config.yaml
num_hidden_layers: 10
hidden_size: 224
num_attention_heads: 4
num_key_value_heads: 4
head_dim: 64
intermediate_size: 896
vocab_size: 586
hidden_act: "gelu"
norm: "layernorm"
norm_place: "pre"
norm_eps: 1e-06
positions: "learned"
qk_norm: false
attn_scale: 0.125
bias: "none"
tie_word_embeddings: false
parallel_block: false
init: "normal"
init_std_qkv: 0.0334
init_std_o: 0.00748
init_std_up: 0.0334
init_std_down: 0.00748
optimizer: "soap_variant"
learning_rate: 0.00652
beta1: 0.95
beta2: 0.95
weight_decay: 0.1
lr_head: 0.00743
max_grad_norm: 2.0
warmup_steps: 200
schedule: "wsd"
decay_fraction: 0.55
decay_shape: "linear"
final_lr_fraction: 0.0
batch_tokens: 65536
max_seq_len: 512
doc_mask: false
train_tokens: 155500000
max_steps: 2373
dataset: "wikipedia_en"
Each number is 500 + 40 x the weight over its row's rms, rounded and kept within 0 to 999. Layers, rows and columns count from 0. Numbers have three digits each. The size before them is the row's rms in percent of the matrix's.

# down: layer 5 MLP down (transposed), 896x224, rms 0.146, rows 158-270, columns 112-167
# up: layer 5 MLP up, 896x224, rms 0.143, rows 159-270, columns 112-167
down158 095:448482453593442463521526562535562542531456444497523537492503543451522434469540506521515471495502532498534464483420518492597477485459506415509541583505468546494505430504
up159 092:517489507501548530637430509516467550491488518552484419495542580478495460467554409483571471512504440497533556536521531502553477503478524510557489514475514498467509513473
down159 092:474479505529437537554448467547520510541485542494557528501505496511452510372427505498543491540416535517511485531512546511504503546433514565488480523519412489442493462469
up160 106:504575530558437487514516506587417471505496459581485494501550503473506558539515518457424494461464475521350512554475510515577471544493507487534506506538559517558450544505
down160 103:475464458511577460478467512589529505486523524502483489535537505445548466507463518510489480565533482537477513458442529547482569469404471467540456539534504446482532455486
up161 105:444517438456465521575492543485504520473559575473487534522522488465501503482490529456508524569446508527482541516515452491521488504482530467530484462566472572497495542454
down161 110:460522466531465454490555498546497540506466541473523484554497530522445544437471481475492511517497520444495499492525500471508474524559425457516544497560463523470478555500
up162 102:464558490553555537470555525550479534550506452440460505525457480584546515447484530554525472449505435426533554504445482515518524517531573502503456512481423495543523526480
down162 103:556526508510643484463440477484525544492538495411512539502525459533510543510479538454475483529545500499481540458507544578495513546450506460470543470597529481387434525437
up163 100:494485507471477539479466539522493489486515482484487537461520469539495520478466530437518569470404518519414475522519494490531543561473548438541534554537420528486526495538
down163 098:502465503443506490452505564477499583522487489478538571558454560447474595509465446582441467504502504444521507537481463491483459496501546447516505487446535450425554495498
up164 099:487552444552485529576516457483465462512544476514545456501503523465578486468463550487510584486512528491527497514486410547527452498510452487502522452545549477541456488482
down164 095:490553496462505485480491541491512535547430478442412518501427534503444535530472455461408442458497494446502466537481486576581526468482462560413505532485555516488514406457
up165 098:520495445524495524517466452437469464529505429468506409522471496540503495474458520465475435547462588489489502506514519501579475466507520444533505492467541460532508517472
down165 099:493548464544481505493476473436497490542537492487401548477473452464518490521496501441580504499569504548504504493521483547490549505528500514494567542492515505473506473482
up166 102:529513536513505505554442520537500489523514486512478476478532544410580538477563434543475517482504512542547510513552489498496457532500553488429434515491543443447485476540
down166 106:458481530542460566456418472498567470479461456559463453549496418534477535461476513452511485490484476533471505493469499455546477478467481457421514506492501505571455516580
up167 100:410542523542515540404532530505476510522534534451564462473513536457482501516473497528465495493530510423544561522561500558504581464524501429527478426494455484493513521571
down167 103:502471464504468545543474513464464535480541503533555527545493528507429461509505527501465441460491592452421501507541415490451527539562493522492441486486509500539484493578
up168 109:526483468587463526431501491503542515446537474504518461538476507461475537521499524493506496456461451482492468568599576515538449525445502510530514473476493399474546432518
down168 094:579516596474483527521580513501469489443471507496515480508484568556474502538465509491509482504459482573478459617547526466517541413485506428446464502481538556446523513477
up169 110:515492407419516462472452557562518439519511568510470446526449526544502382526536513448509474458527485505485482486474453530488483421540474490517513457571517425457565491449
down169 101:422506531508469526488447462531500489541550573475580460526546470508464475581423514529539501616535488420518527478447371529503557496530501514503482522522507546493495531549
up170 105:512523468533572440570463455466498478481506522516486566461476546417504503512476530519464451524352445467465549542555487495483524505530499508496526535504553536473497550480
down170 109:451540557438543525497508556446480465546499519483472532500452488451457523482448404425479543514544535459559443434490553516554464502503499433488483491486491511486515517538
up171 103:428525464516421537540488466518439466486497466428507534515541508554485509466516516425511484487479499564526471440495496479460574489538498542486482433491483520466495481461
down171 099:464475513563479505495484546526526464525543541494596526503473557467411530514496502489502491460501489478454452616475522490477486539499500490424530513460547576529537470431
up172 095:547546478471596499509468535546449464506443488450465513469524469511479439481506496498466483556564489451541410511534499524538495535525522449539607551503543508550439511417
down172 092:472478465464484521494559526460526561436469518480418444481500531537472494494501523506485494477515409504430484491613533423568560446503536533477454460503514508466524442553
up173 105:498427508515473513482549531554504573487508485478504490530413489526549551453486498503505535521482455529494503576531492497455515530513543459502395551546504497435513512490
down173 107:418493472468473551412471507501524494504519539446455514494496482511534522505476482533504535450446497515554472553451389465573433475552504558542485543428490534518497524450
up174 100:481543495468558533475549502515425501427489489487499473483513584519488440518453537517490508487511458526491549515512530457449522510458534505509544520452513556524431559510
down174 115:448506505486494532503469419512498555517473495550434506467525491484583546426509474427504454473472481510538562418486505512506419492492543553465471493504461430480445528469
up175 109:426582526484507484457562462533530461533504436535430555450515540526484528512481544533558447564522463424531476501441530468433451547596600443590504523519492559502481424530
down175 106:607442470503478542479540490477507539451469456562527452500509529548541521457558484587474410483462437500463518499542569522527571534567496525504527492445445477473539524492
up176 100:461484473421534508462534504498541499488465529512449471500504434455479396529417517539466502492485559556453514497511538498529515534452491497595526589518464539486485577470
down176 100:503456509504394560555536511481483509441549456566441451556501490537447484519542483424549532560411493486509432466426458598503449464510505442515510458450489469497478490548
up177 089:484511503511477510488449414490495508458559515567496521442455491501536526414461481428521478450585457514536486507505490469514483440502518506531594538545522495513574499440
down177 089:497534408535532505522439475507562555457496550468457491478556491466501553523522499502486497437411570541477506536419560531463534514474535566505456480559591488491458507494
up178 105:441482574500519485535496501422489509503439437497516566568494607485497551533528521507513482582497492519496532497467535414491500545500437527543486515486539516508457474489
down178 104:526501484550523489494510496481489496430548475568473483531471501519517483530504426542463540451456551481536503557519541518462485521495550437482475497446475538467493514478
up179 094:532446487546451538482483506482504541456560537571514455516473466482496534505538482516509487466538514509542602491460534525450467541434467520509485477482491494553533481364
down179 094:460534518527524482479494497499523502561404502547480500561497549494625507558539478520421473452469475508571516379505491523515492406521489495544492483533469496513509503472
up180 093:489576468509474517542517558503446504471482535530487479510511518512526493504507512531471532523530469529477570417458475506568515496476477464480514497516490563452457504501
down180 099:513518480528497499513409503540551484481555477427539523511598514575531478454489589439559474588508539419485514457525428465498476446511510602509553549538572522509498467527
up181 095:529494522469512555512439533562451506562507531430469431462477449450562508511433454480531525497532530457487490512476439497550495530573472505503520485425436508516513460554
down181 091:476485507574514550526510535508554481529553463505491565492451543528471441467550530435556488513506499517528519528537515527455478453472522478444509449558555491425449531500
up182 097:432603417460467488553482500566565489596529540439470494532545465534501448510524419442549537472453492467515510526498512472517451422538494518416544475410493532472441553519
down182 099:521508545439547450490550472415463437527508411524463500475491447458503497511443504517556513587484433570480503487556507502498452480465407422482420419520481513517568533569
up183 096:513490558495569543526559503554458491485490451478525493526488454414624466522501467494423493540484553555502491465474453557517523467527429525519550452553428501450538558502
down183 089:410485458503500541496447547474525457483459492537601533465546536501498524559519507502500443503587502486510454523462558414489522428437505473523507519463478383508506473485
up184 094:467543475509439481517425509526533580462527465432566503578523548476497495499541464524526542445438524586535462479513466443544500479463475476439577511467536507506468469517
down184 091:555484527474430500499531444528513500492534586401514503503577506520497565476623576468461476412489452490516501488454505596455525494453434454511511537482496486470538548500
up185 097:526452480555445558495522430429509439535546471456581503464469432477460539534511504477518492450479434554541472520526505555481488570448519545469533528478472529478552466538
down185 092:495510520435514528513543514522530526500463469536494558529465475500527533583515514479567477533526510572422494569451438474463469538521512452496493504537499459543501542518
up186 100:531460590519509448475443441420538499569474528546583510541491530490506502492507561569491510530532515457548483439509506437554503488611483546524466464430492489448533480550
down186 099:541471481507434502431547495496536474496457520464532467493491458521407509483485524539519521438594456507498482506503471542606518497529450520432499497454526474449551494499
up187 100:456513492533454515494491521533512512496489521542511549502535438479513427459508476569487424506541458492455536368542531490523500459523487389506540519511514475526454485565
down187 102:495444525408519518528527459526448507502550461537458599545612613430509496452493536502499482486437475492521512503441505552525516439548457521537477517520490488544516397534
up188 099:456499516484495536468531495517495426467489534546568536505438494519453440501502522503506504490496534468548566516504558446549490496448454437502513496485501556518513509582
down188 103:482532466527474485574499560447459459523534461490435520542480525568445509563502489593460503522539477462450461426467521465568525563552484465479500486542446500429474502507
up189 100:445403528541477513514409492462519555412453490482413486500477520541461478434569426512566542509465438545435522568539483487513527482475484452527589477554520496546441516540
down189 106:480558423502511521530490504454437500483457513514466467560491468479468570466568480543591475546521494555505513447452461570538542471512496514499485555525479488525493515472
up190 104:469566480505514504490510524525496464509493578508484550451460614453492468556493452522493529468505553520469485513500498521509560456544514548526482438493512488533481515596
down190 111:467526541429522514412490518504532568447555481494474493499463574438485479490467411502499479560532487575475551481528450473445478468507472559431502524523478524490521448475
up191 095:519506465487519520545412445507510492515481559447448502599504464455471494522556514538504480538539548481526481496470456477490493499551503565541576544526502533443479442448
down191 099:454512482605596542533498487540569551549556505550482573523537511544459456484415517533562451504509483460507472472553515563540559478505489505489500538494528570534507459542
up192 099:512474479527551474515464575464505516527468471481514432486576476514468514566461519563447511463454538456505477498521518505564494551421481548443509439482484478526477527600
down192 102:519477469529511458496524506553496520439423468501521450500436530532452530439455444485553476511491517508570474506521497491473514475500501510567475541521448550453494526460
up193 106:557560453536515535522505482548425535472528537519525454500499510545432627542464417478492472462498485494527539534497479520462461497525462504543468502542508466500448423537
down193 112:448507525411469512526549414476521444390509522563522483453514542480476492506577455578466427477511418548519503504567490554467530463433487537496466491555559504515514436428
up194 087:558492494452531546498582473568504466537520556470505451530491475507514471536492463493504509478523538497489455461515527508550506426480457519445570517448529443479460540472
down194 092:521481513447414518476480484441448533449558497556572519541469510533501497498517520567539475474599510524546468497448496479488567440477513529436457538548503485476590508474
up195 102:439515473507496499442516497479436495469529459565472482537491449453487503608567475540459529496477456490533538527506532517491504533538450520553542518508507524438621585527
down195 096:606526544552523485434523408480526546524520529482483571500485493526506446486455511486482471412488498461412449501487529518479514517462550532531473506470510518478510509507
up196 100:430486458506545566444532493478559459446528470566542464497527503413587523480470535576487556486472469520498538520492520430509525498484458449511564493499537517468471554437
down196 105:617449550448504510517489510470435514478487464458476536495581473466477386550502510497515543607431531502497485473503496486536508440524532565449520600538459535497516519476
up197 106:523521512428505498413550490448526482486489395493507487509520485518422384570420441436476488513494517443522500485487487470464493588448538458504535485446500527441524494511
down197 090:460406431532474539486475417517472557462547552558491491454484601477488435481475493536493526456515505576462537564581541507522516483530420532501518516483547525500460511413
up198 097:541516411506497473440462457587522521480442519533521520464525496509443513553538473454566472499502516494470544441560501519498532493510458519492464501591496480511496497553
down198 098:487531497442450472662510493479455510477481439496480544557488512449505549506508492559437526408546496409556493533505503563416443492522517513515494552460559542488482489468
up199 102:530488482542441525465502521510459480543501441521488491476519490535473511548514493514579495505463481429543465534417546455459532517554513547490413496495548503536493516515
down199 109:457524532461400494377451476526469470437553450540554473568423528513503520481435500496502505548484522470490470528490467536521544436567439468471505490518552509493571414456
up200 099:540408520393554464495579516566515491511391549454498529453469521490524521557455550506521478534469461515424543518491443509489472491484557484460458432558465463447475550449
down200 098:404441536515493513444502424494500485469571492440566540545478456497508492497466503491469535490472532512546480539586556456520528473474502533558488557416493560494510493530
up201 101:409508481461462530452498494548465550497480459524463538540485515410428440531480447525537470528587488508543575495517481548471521537453562538591511495507488484497427512498
down201 103:549506568515461445470524549533523562556558512493433433513500526502513504564574513457408480499559537509450506484428471549489497483533452578481471620454473511494505497534
up202 092:414473467441534535428459514485500479551522475508478539495460449464479427484490503527536492461515494494463524404481498529530522508517525483481496547498494573449471433498
down202 099:550497495535492497519561494444511494467492476510550459557548464510577446579481419490498506397483525486533472537485492527423482490526437483511417528516420438547504472521
up203 102:510518573511528436510473464495503533529513472491479513510388485531504462484425537590445476474524503447485478474561518493519500576489489523522485495561527541481535514400
down203 078:587534447527423558485517511490488492508498522509502527544560506469509527521556485497485500467516489449461548494426533512527455533523498418462465468522517472440491531608
up204 108:534557469473553618521490555500524480494431499475481446467455439445525535495526469546548618479555497558472548487469456550549558427472429467560517461538471476551546501496
down204 110:552520476555471492493466461486471484466576519525452491489503475424430412535499481464435535442476446491431580550540527516529515471512506482515493507547452451479411525503
up205 094:553458545420537543490484510522437501471537458468470578518529509489446516546520459552475539443501523518541559529530554526482477491503511461429493518501496484463513519438
down205 098:528515519508543584557531481526447516537485405439549512548542506464452427474536478477552535517534509561478508505543522522483519534489480511547540493566526493509471480506
up206 104:524512541505503515538540477504487489532519564562442542460529519542488464426455500531567446520478497460466508484541497406530466522498505492522498524415505524502506465437
down206 104:548482477608492479467488549585501576456422527535488571470436456508534513484434447470517483501450525521431510416531530488487465447488515476445474451499465609475565494511
up207 101:417425481491483512490527443491501414481531517504489487504461463511532500532506481440441444468517551504484444385514445486550534436506528535575516552489512451522523490487
down207 098:528428583550486526485451492503493425551439460530486538503523570497542489466552482495527423555550529520469450531418451506485424503500529505487538366595514533534496494423
up208 098:475435537418499482477515481508515475514465515515505500517487546530478538430514514500542433511458492431484487441504537407552434542509503432484548533445509461581447505525
down208 098:534601387505464497504483471522485472501506449481483522499500489508475523575470536497514475498509508510526472488530492473537535494538540560530559471489525447522516448536
up209 094:473505569515521464472555417540407516524490452468468484485468415456447531525500575450435541481460475483518556468443536608449481462557454522574483497490548462514529457444
down209 089:553557528528551475459526521439496483493562554545477489540542565505484469470461520511564542520495467490485455482471453564510500513519535500436431558462571512608540591564
up210 100:513500488435501501579525489481487558542406496528423522467483501465442547496538497524479547539492483478542499541527432448483527426475402520442512473508594557550489500528
down210 096:532541529452471476489423494441496465500576513452460494527453531524530553492429506474474497555523477544453416456455511509469472522529567459493481429539556542564523537451
up211 106:442530463504514555470568481495601487455539447520495501516432444509518475539483508514459464500439491510554521527474473520462423543539483476450515493517495546432505527495
down211 103:567588491491544592472517495453486526539489526426502498484464492534489498516439464486508522493547492468421515459506512469483490459523514428473535482515456449460480508502
up212 100:481412475522528496516499463466470548525505460477469546512412488464530486544547550494470509516560479485479519534517499520496590534471510515458518533479490459481487493478
down212 108:513523430566464482493473572450518529502512547504513461439403572457474460430467454493488471548498487515516465521507510511545459462438519512522440537490469482497440538559
up213 098:514511417492554531442523440456467515467405507451529489429490443501487442534459514501491542521486531477480485511483511505433465478533526521526510469478486487538436529502
down213 093:488559478533488479478513521459468513516591520473553525509487480481562514550555459576500502556413476470519494473502554551514487569441522462478455508499548487434454516432
up214 096:475487502539518514514432483548561613433546577529478525529451509450532472538493511508520484485454493503508495544496552584454429471481507522496443520493470505532441495445
down214 095:522558503477520483541492418453508473474542500516497503556496491434470550536469505486520458529503518538586564452466497566451547452550479489496463465447521506477587490539
up215 093:502494572496513566452481524445493493440563425507555496484482494540501472509575527469490448458545570522501414553497475595501546483496499508504498486473525482528450495476
down215 090:539568496469545505484463382506489483476449525412499468503488481477498501479471502416525501522517477560571512510511492430468487516521557457487463501553546475506491480505
up216 090:570539459489493519526553522457518461425488499513485576458440480518467489481556449447513570502561434537424448510531478436468480476473479502571517497549458527512477452501
down216 091:542506470473500524493519553493494549460571550477567496532496485495522468515448530466513505513474466521430547562497510535400521435461486430536533465421501528552434483466
up217 100:529536464490568511534440503437474409470480448511474489534553495496617515492566589452554442537453533532544460564534489523528554463537485425461491458501457547484522469395
down217 098:568528453469516492498499514457445529463484548436517501503481498506474377519501458419552567529477490507520539510492500607534458542448492538584505490423509513503495502553
up218 103:486487467516481454500532574548536531525438528541573522450465541418515446561518517419550495474430482494526559460519503472516451558533506488419591572529488499463520437583
down218 105:518519441517464479452449549535479453554454525543521455494425454427435487473526420488522519544533443481482482526532452476445502477473542468479435543500538449511485468574
up219 102:457533521503510512527477487420488569473640489516508498519479517488444546541501492427471478538568462486518457473446541459444478506510397539401562450515520487599549501546
down219 101:441494443487524530529529507487471541520430478525536492507459569511498511523546554528468547507465503557414440514481533487566446437523516527565505469578537458480504499575
up220 097:523484530513471502503525471507494542514562515463537539422490477513384579453513477468506490463506532540502521539492514512450512553459518455500553476460529536467433453492
down220 098:563484514487516543497565456485571510554544497453487423466533528423513553620566477476550541530477540532512555515533533574397499483464506567581487521495460539535438487531
up221 105:462509428476475568495536475497460460472491505475500435438533638496563529457562534500538472488559544531546535467517502387515533560497546489554530495460474515464517546443
down221 108:528541492448452530448587511510533493479438521588588548444550557508578500449494586424494504481472484511466515506476478505500555519506478495480459508556552526557553525402
up222 098:525513500465570472451493467466493549441531492544508488523525532537576530500534481511568480452542478463571540510518503468495510480578489517414490476502513473473513514543
down222 098:472480479476486455478484532496444478571488480452489527505503502522479471457511456472470477569517485458566484547506554426535497519424510509478472560499487489560491456537
up223 103:483533497528498534524530520482448519451498558563570546544406444490567557458495486536412527500457563500527536483542508495567526543482529526534534530444580549492506567453
down223 105:507507433448555494495463400552521462462527432520512463541482537456516517498477484496518484499453567465462535508507475487491438488480463461481449503427530479573481487588
up224 100:466509441549488478519485507597447450497521569522462496507454405464477549453515519462444429523538561489513472430425420454474453512464531484481524490550515524505515518434
down224 100:531498551521419518545574510493506518430441433517470380543550564525418479522489510501465477499536455524474474511538485496442524523519517463475430513570541523520505495505
up225 109:507526512522475540519523463485558475540466503512533477586549526505563574538519570499507473427491496503471508498441522457503487551479575487467493556575510527512543424406
down225 108:509546493545510479527445542539509580513557477483467509482496511491451532468595487468498486518487450541514438441551512426489534399458571485515508511526451496518470464480
up226 095:498418491487544525452425494541511516509499538494521478522474443537497505493475604457480508437497470523491510466480381507511501528500475539478476489568458455534478488451
down226 094:513519482499530534531546498474512458497506509496513522452479555478481493480472445516533507587552436540612455459501529529505450560524488477532521557424494526509504449488
up227 096:517507535526449440577486505561522537550448533472517487517465550482537430481536535469564352545485433522493458472513470564470520551444491512464538513456517429494500512491
down227 100:483469482558540462583489539530515531537448498520454519533534544513457531489521458457539483501500517494475469528490467433431483495496547508494475504501488463515543472492
up228 113:512485512505511480483478423493460526563471559496507492505507515530470394500460511571440531488516529521444473453598528499507472453494516514473537493450512514610447540459
down228 116:515541473496487482487543515559475463462518499520434472515499489442443471527503521540557524539484459477522509503534474396541469468472531526577472531553531474506569564515
up229 099:505538475565531550555453559454499427540529526477528536535465480482499516494527451484485548479499477493504466480441446516494432547528483500540508518512533534496471564550
down229 099:525469555540418511467514479515484436563464500528583518522457423509478420533501500555524525514452538573499436487515480418455539543489492506482446504551525535520531530516
up230 107:490441478506551419485524513479494460598509487525479430541521495414510510583511485540521501436458530503498545527458504431510522518560515396542461539497505509429416446523
down230 109:521570480454577476451511503541431493464468422444450530521493498588479507563499549511462434515472487482445513442534461559570448495510488545506514484521433470539547478498
up231 102:512524488398612511490534479480496536571434451496525532454512482545519459522506524535500472556511497503486471526484485510543562457502482508510567487480499461555572487476
down231 108:538446478486535518500475544512487486548373489592529432529518546520547440518511464520527574469588505479448480519515504501475485410542496514460497540537536544470524459512
up232 095:470446542534513511467569466480520487447505509520445577479587507433517518472484570479494539442502462521516444504548439508553500544457484549443547497447548517572503491516
down232 094:531380457442538487505582508497561508514498570502521472501440542568565446507436521571531503502548408523472470508530463485481474454475476473501570431540498522424443491505
up233 096:406471558524454512537487566492518534542563475539422520462497483509427484431468560509544509492497454476490514490498500572524461479469504559514448454396512514499495464479
down233 099:494494523570521500520465431505438567536460513486538433502531562488456532493560509506481462508476514494434513580544482433469517502555489446515524472536451523487441475541
up234 105:493546506483527492494498532466489528492430507529462507472478483505493490559385554539506527508474451477445567524544510511490510418444569544565577556492517506400605434513
down234 087:492459476526504482453590559467529421539452575515456451502533493512488474473552504563422477504467450577486473506548467499509487449587463495519442419559474504468604530513
up235 097:446522519518476479474491505525559565483467494534498510440487471442602511474470527395476434548444528501539529557505479502470484451538502431558447510530439508462505405523
down235 101:576489449512509529508524493536511483502493445525532506511483464439547521543577500468449552538486495564539490469576532450508513477400477476484569500491511482482505408549
up236 108:504451456492463526501439525526495514514470487511459468443525446541475482488456529548561475517503531400569493565510486510467479585420522595487547520513496511553558467510
down236 115:541508574519483434505523430448521463532513505472569587522502504507451561499551497543514507472515548488446467546468573510494580546512538454563501472427468519584478603508
up237 094:519511514464470504498483478476539538531492529487512482412531472474508496553452487479447532541530491488439528508545511526533564517516483514510491524534504491482514479536
down237 105:439496471428472531513543524467466455423542461567439511555560526504487467502480555473505470585513570549473452531469487479514493537541549425547521495471592533472474451496
up238 100:469406429532430521451582502522460485513490561484518523506444514501451547541563478467568554446553508567534568518434449456428504539585549523544480481455551533537524497442
down238 093:510472486468531488558522505539565522527576522474529512461465442448555443457446490507473467538457475484502499518428473456508461443485533536510545488555538560523441458520
up239 100:478523518465465477525458498549517592495491604466498410463534494491493397538535460512490528480482496528549531440481413541477502519518478521426402553564564477537524538507
down239 099:538557454453538488506429476455378542483491473429533548501425526518483477506586482570481455553496478530545462447532484532462481450563529534543453464449463465465523522486
up240 087:441436512539521537473503482486481455488498532458486572545475502527558562556534519499490514459594472555536460463458472527588494539509505432523546469513562546449474395524
down240 086:478544490531467535474536479554470495426544516411490490525461428545491554530523426521512474462455521522473463530488459537474465444624484528518501436534459549497478540536
up241 101:532463504469528458546519502470455497448518503558545486490529501510509452541536555506521517447581483519533556507486485550480421444472565519447512543472474511556504577455
down241 090:552509467544537583453442474520535491509476509443411508478544469541467488487507395507456501529417522528453509510467528449522484553443445501559506521476513420473480531531
up242 089:489549554526538537482518514487538573518555521504515512514529463499503564481539528527540459524470498486450469525483463556449508398545408496452466458560552552555498550508
down242 087:544540570495506520497572503470538510482474558410578520528537584527574452566459543515534502500458537508468504559488545496541543497522517565535473524513485475505468495528
up243 103:531538487466463479540525592488488528555542441508522559486518474508434408510476485474431475519491497486508464434529494517561558484566471555382571469469497516482525512488
down243 106:545510521492511466527506488523480455593470515564507507456578513562522476518536507487564487500405505601467492480450495527502526535513479493464457403478453439501451500478
up244 102:547541491495556459484461481466497433499544496577519519422509560533476529566536473508534533411539501565520513475445516472532506529509476516483538405550527477469486505484
down244 111:535529499510497470437518494527465496535575530487526505512501532451495512593479475471465459476462474486512505508528524526486502516458521561581521489357454529573504511548
up245 100:481482522534529459508477461539464494555497507581480514573561477466506540572577502478474451486482456490507579424522540401497492475437469439453517430492431479529479455548
down245 101:540516462465487535484431510514528481465537513453479459456529522477534490568441576469517419497463483527494525456564496477547560488544528506488441459412497466452538512411
up246 102:421522519544508463524504473537556552502465533484500427509384438542470399516485490482525516416445479446485506594461564513543441443550464494512551435454506501528461540464
down246 106:469517371490485540490435559489464515491450446468483466432481472478560512506507455447406516512558502491544536471528514527446568526460416466514516424494490486515547596420
up247 088:449568502469506471488536491495541488529565416493482474436555489502506499492446574431465583495539451472486455504593571509530458479417504480520506532441534552499473546427
down247 087:499486511518559496473472469444509462617450547505552490513511505507530512476521472473440464553555513456564535487487519452465523510578548488412568490439457468504461440440
up248 102:502422452527534462441490464467502475462470510492553507561487509406561483514463521509465578537490549416530530527521535480503481495536482556536504523437470537493538520494
down248 094:461497526535507452535473489480517433479504513545494463600518445497487563485454465490412495373470504528486478453496510539439499498518480538484494465532493450552531507480
up249 106:468468459431430464386481516530493470426534467560494495517568499482463516521519464477543514423491507501528504544431517500479459484438465495525592496497545532526510474500
down249 095:537530499582548521480433501402482488557500429429444566485491555540433516437471507505404465497539482480540463576488526574542511458468464508492495539519509495500537522492
up250 094:457521561540449478474520511604436521542453573570456519605483525546456556499462536447518476484450516508464570486530529485552503488492486522514511494519490478513488520560
down250 099:436564521518499501460514493537493495518486525457504515506534536526386512429501441492559533444494586462558500511455474504489515573433560550542496492437555529438419507461
up251 092:475546531419487411478424450537477450543490490514454477530488564467516479477449484532530485466516537579531516569546463513486453557583521529511485440522511459506498496444
down251 095:586547525588489569484506531460511543493443486530520546554484483561504476527478523536438517541447505427450433545536482551440541476431496490556534500482467554486418543493
up252 104:538470470533446441524527458492527503496521522499464554411544485517450433508515473484532452527529550515445480526501451473506519470508527414395539446509419510491447421506
down252 099:452512515414502506507529495502471488574525579489465491488530527536449529485520504498411488513517441522516532471451472454486557475426510520508439477515513475572448465485
up253 104:563516517462585503415518541475484487545536499487511567460526506464494469555505432569457454493544518504456516410400498520534442511471516497505503491513503450414486505474
down253 104:458494485546469463464480441483451501517455493523530494499489479450518451505479571494523492522476508517506473494506498531445527489487509547515608564503493548511467465443
up254 104:503455528519512451523506497564465521493554536544554502511485456519517464444451474527582560469532485423557526491441484461485429437538483476526483520526455530445574551575
down254 107:594464518480544489543497462471456531483537483532532565531534491507416521499549468507521504535463512471497477511561462560500489472433473468469491487464455509449496549528
up255 108:499496502439536416444506509579497527448451585428428499469531488545505523475565512495484492444399521529515488515518506482546527527522517535514545534574511483462442478514
down255 111:479492544507459487526507511510497475498549541488463521557495472533523536476545472549434532485412475537517496514556541440399594425451526491499492423546515535529546591560
up256 101:505473513538495588526485505452524518511516467579454475519469464483485468511445490535547533498436516454522531569560512519434489476420517504491486519430503489451504449482
down256 094:549473478510520464532509549516458508555477458544525476405517531496535506412499475443506489544487505417544491485523453530586447480511495531496514498473476524504495472555
up257 093:537499446496502486507488539527517494518491523509439492504496442501484522489411478478534483492505489502430459553495425443505468533485511455494461499537445412528538519438
down257 100:476535502444551457514523491517476488489540448551495519524539420500478496613543435494450446556470480485449417526570472479521535506435536486503526510473499465452576405600
up258 100:495548509531485529509419483461517516543445544500515481458504500488444519488387525499447540520454511501491471436488464466575529478481528450543597527508563463444493491417
down258 100:530547485519510473502479520468552523485513429493401538567456605422498512519505525507414460552560483483483506492513449488517532490507524523485479537498443536470516418514
up259 104:523522436487424531481464528462541493491557453541481538493482521550506509529515559524436549517559530498487538511492449540586526500501486498537426508477494505531474496507
down259 100:501463558560563532556562504526484469499497527537543494504538504379572545535485533495493465452556530550519485561484477484447486515501525460513477526459492548533486519476
up260 109:486457524522464501417488487541436555535539512453447492503457467461432541514572482534460600447483510478520484442530462486460501516430481504527515529460469538525503442544
down260 099:533457529526549451592505568421483507404493517515505471484467436524535472567555497473432491457563507572535539478509478550485518528458547448578524443457500501433507533425
up261 093:499548502524482548498493478488453540457504443572449501562473464553537518540445469499495453472526477516465423489509474503464568489524510503435424565484578517545453490525
down261 089:597549500477560583529556471489438573553496514491523511507502524483515443509481510467478480529518552525526566531459501534499521515420513581513520431521507476564537515491
up262 096:528514441503443561467449468511476559439470454536534484556490529482560432511462535517456530519508525435508552475517467435481501493524485481509512560472534474523493429464
down262 091:568491480499404567506483491456498455502532422543466525460488529372506437416545529525523463487459528502455538451480530543459464560531474542476476542538493472527417559470
up263 100:499504454578490509436514550532474545569520544532496453514452554518513544555473529572567470512521580466485512477479490437479420527510558555519552502547504520500458539498
down263 098:407573541474535470495473483488448532469546473461506465552460498462541447483453542484446485490422557527530490553497510541512605503431491461474479509474471428524476425543
up264 111:416537474479505505457470523572473471500499532508466492478427513434528429435419599483556486550469535549518522472494516403501516507542491519532534528505484489539506513524
down264 109:450547482472427502508523486571446508541560519477487461459494545403498465497518502515543566408527494514531484577476514446508546508474467541519451488524461506501443497537
up265 106:488513440494548550414527535454503561477486468502529531516522450442473510515461526533443573496458508517479525502601512537455461510478535524477526530463516477447471438517
down265 089:524403440534424534556544509542373534482496512542515572482469562497460457549477461526427443491459527454533459418515467491483488469540470508506464522507565452485538527461
up266 096:503514532502397593473527541474576531522484442537481509520434545464507466516441516522517558574482548466451566456536468524529503543529514564542471474586528537509483566400
down266 092:517536493528498486514454467524511473479480482496508513468558456522451490507548465528448460573445440522487568508473473425563525524498473448440501515493511471499506446568
up267 100:546459467504487559447421519538440452476500506452473558517520477510533474519483466428531573447520534475510511515440516529405488545441504567593589492517507550476456472469
down267 101:478551490511487445508509512488554552523434497498541469496502548572446412487416456464510523520506543457490441527500523493460429551481501455468495478511490534518439511571
up268 101:437458468535538518543499571460499486535466479513496494509452492573550449506480487507511622516482513475438513449454520532522566469498456474534457540470452494455430450509
down268 093:566452499551537508520435615444499509459476405461495493439482497462426474444542506411456491488573550495524507526540499554494493566526500522509521491542478545532566573539
up269 097:465495492493424490474586497504475449440486476542591452540475427524534471550541449527472557486544475444473520521511554489535494476426470467581496483489522430529417506486
down269 094:587559495573474482494440540542507525572542463501415546510429480487481519500561473508535463504514536521511506480533540540528488502590578504488461545540514494499529551460
up270 107:490475502537511538489554475517497486479467480471498451456517602497614477405459530557537470572473552541482518479538574497519539558555562529439499429475555533450566571512
down270 104:522586495538385518499537504466557561485482490461517506514538529506581516448442531519500533495532525503469556498467506410412458562511561503516464455571519467535436533453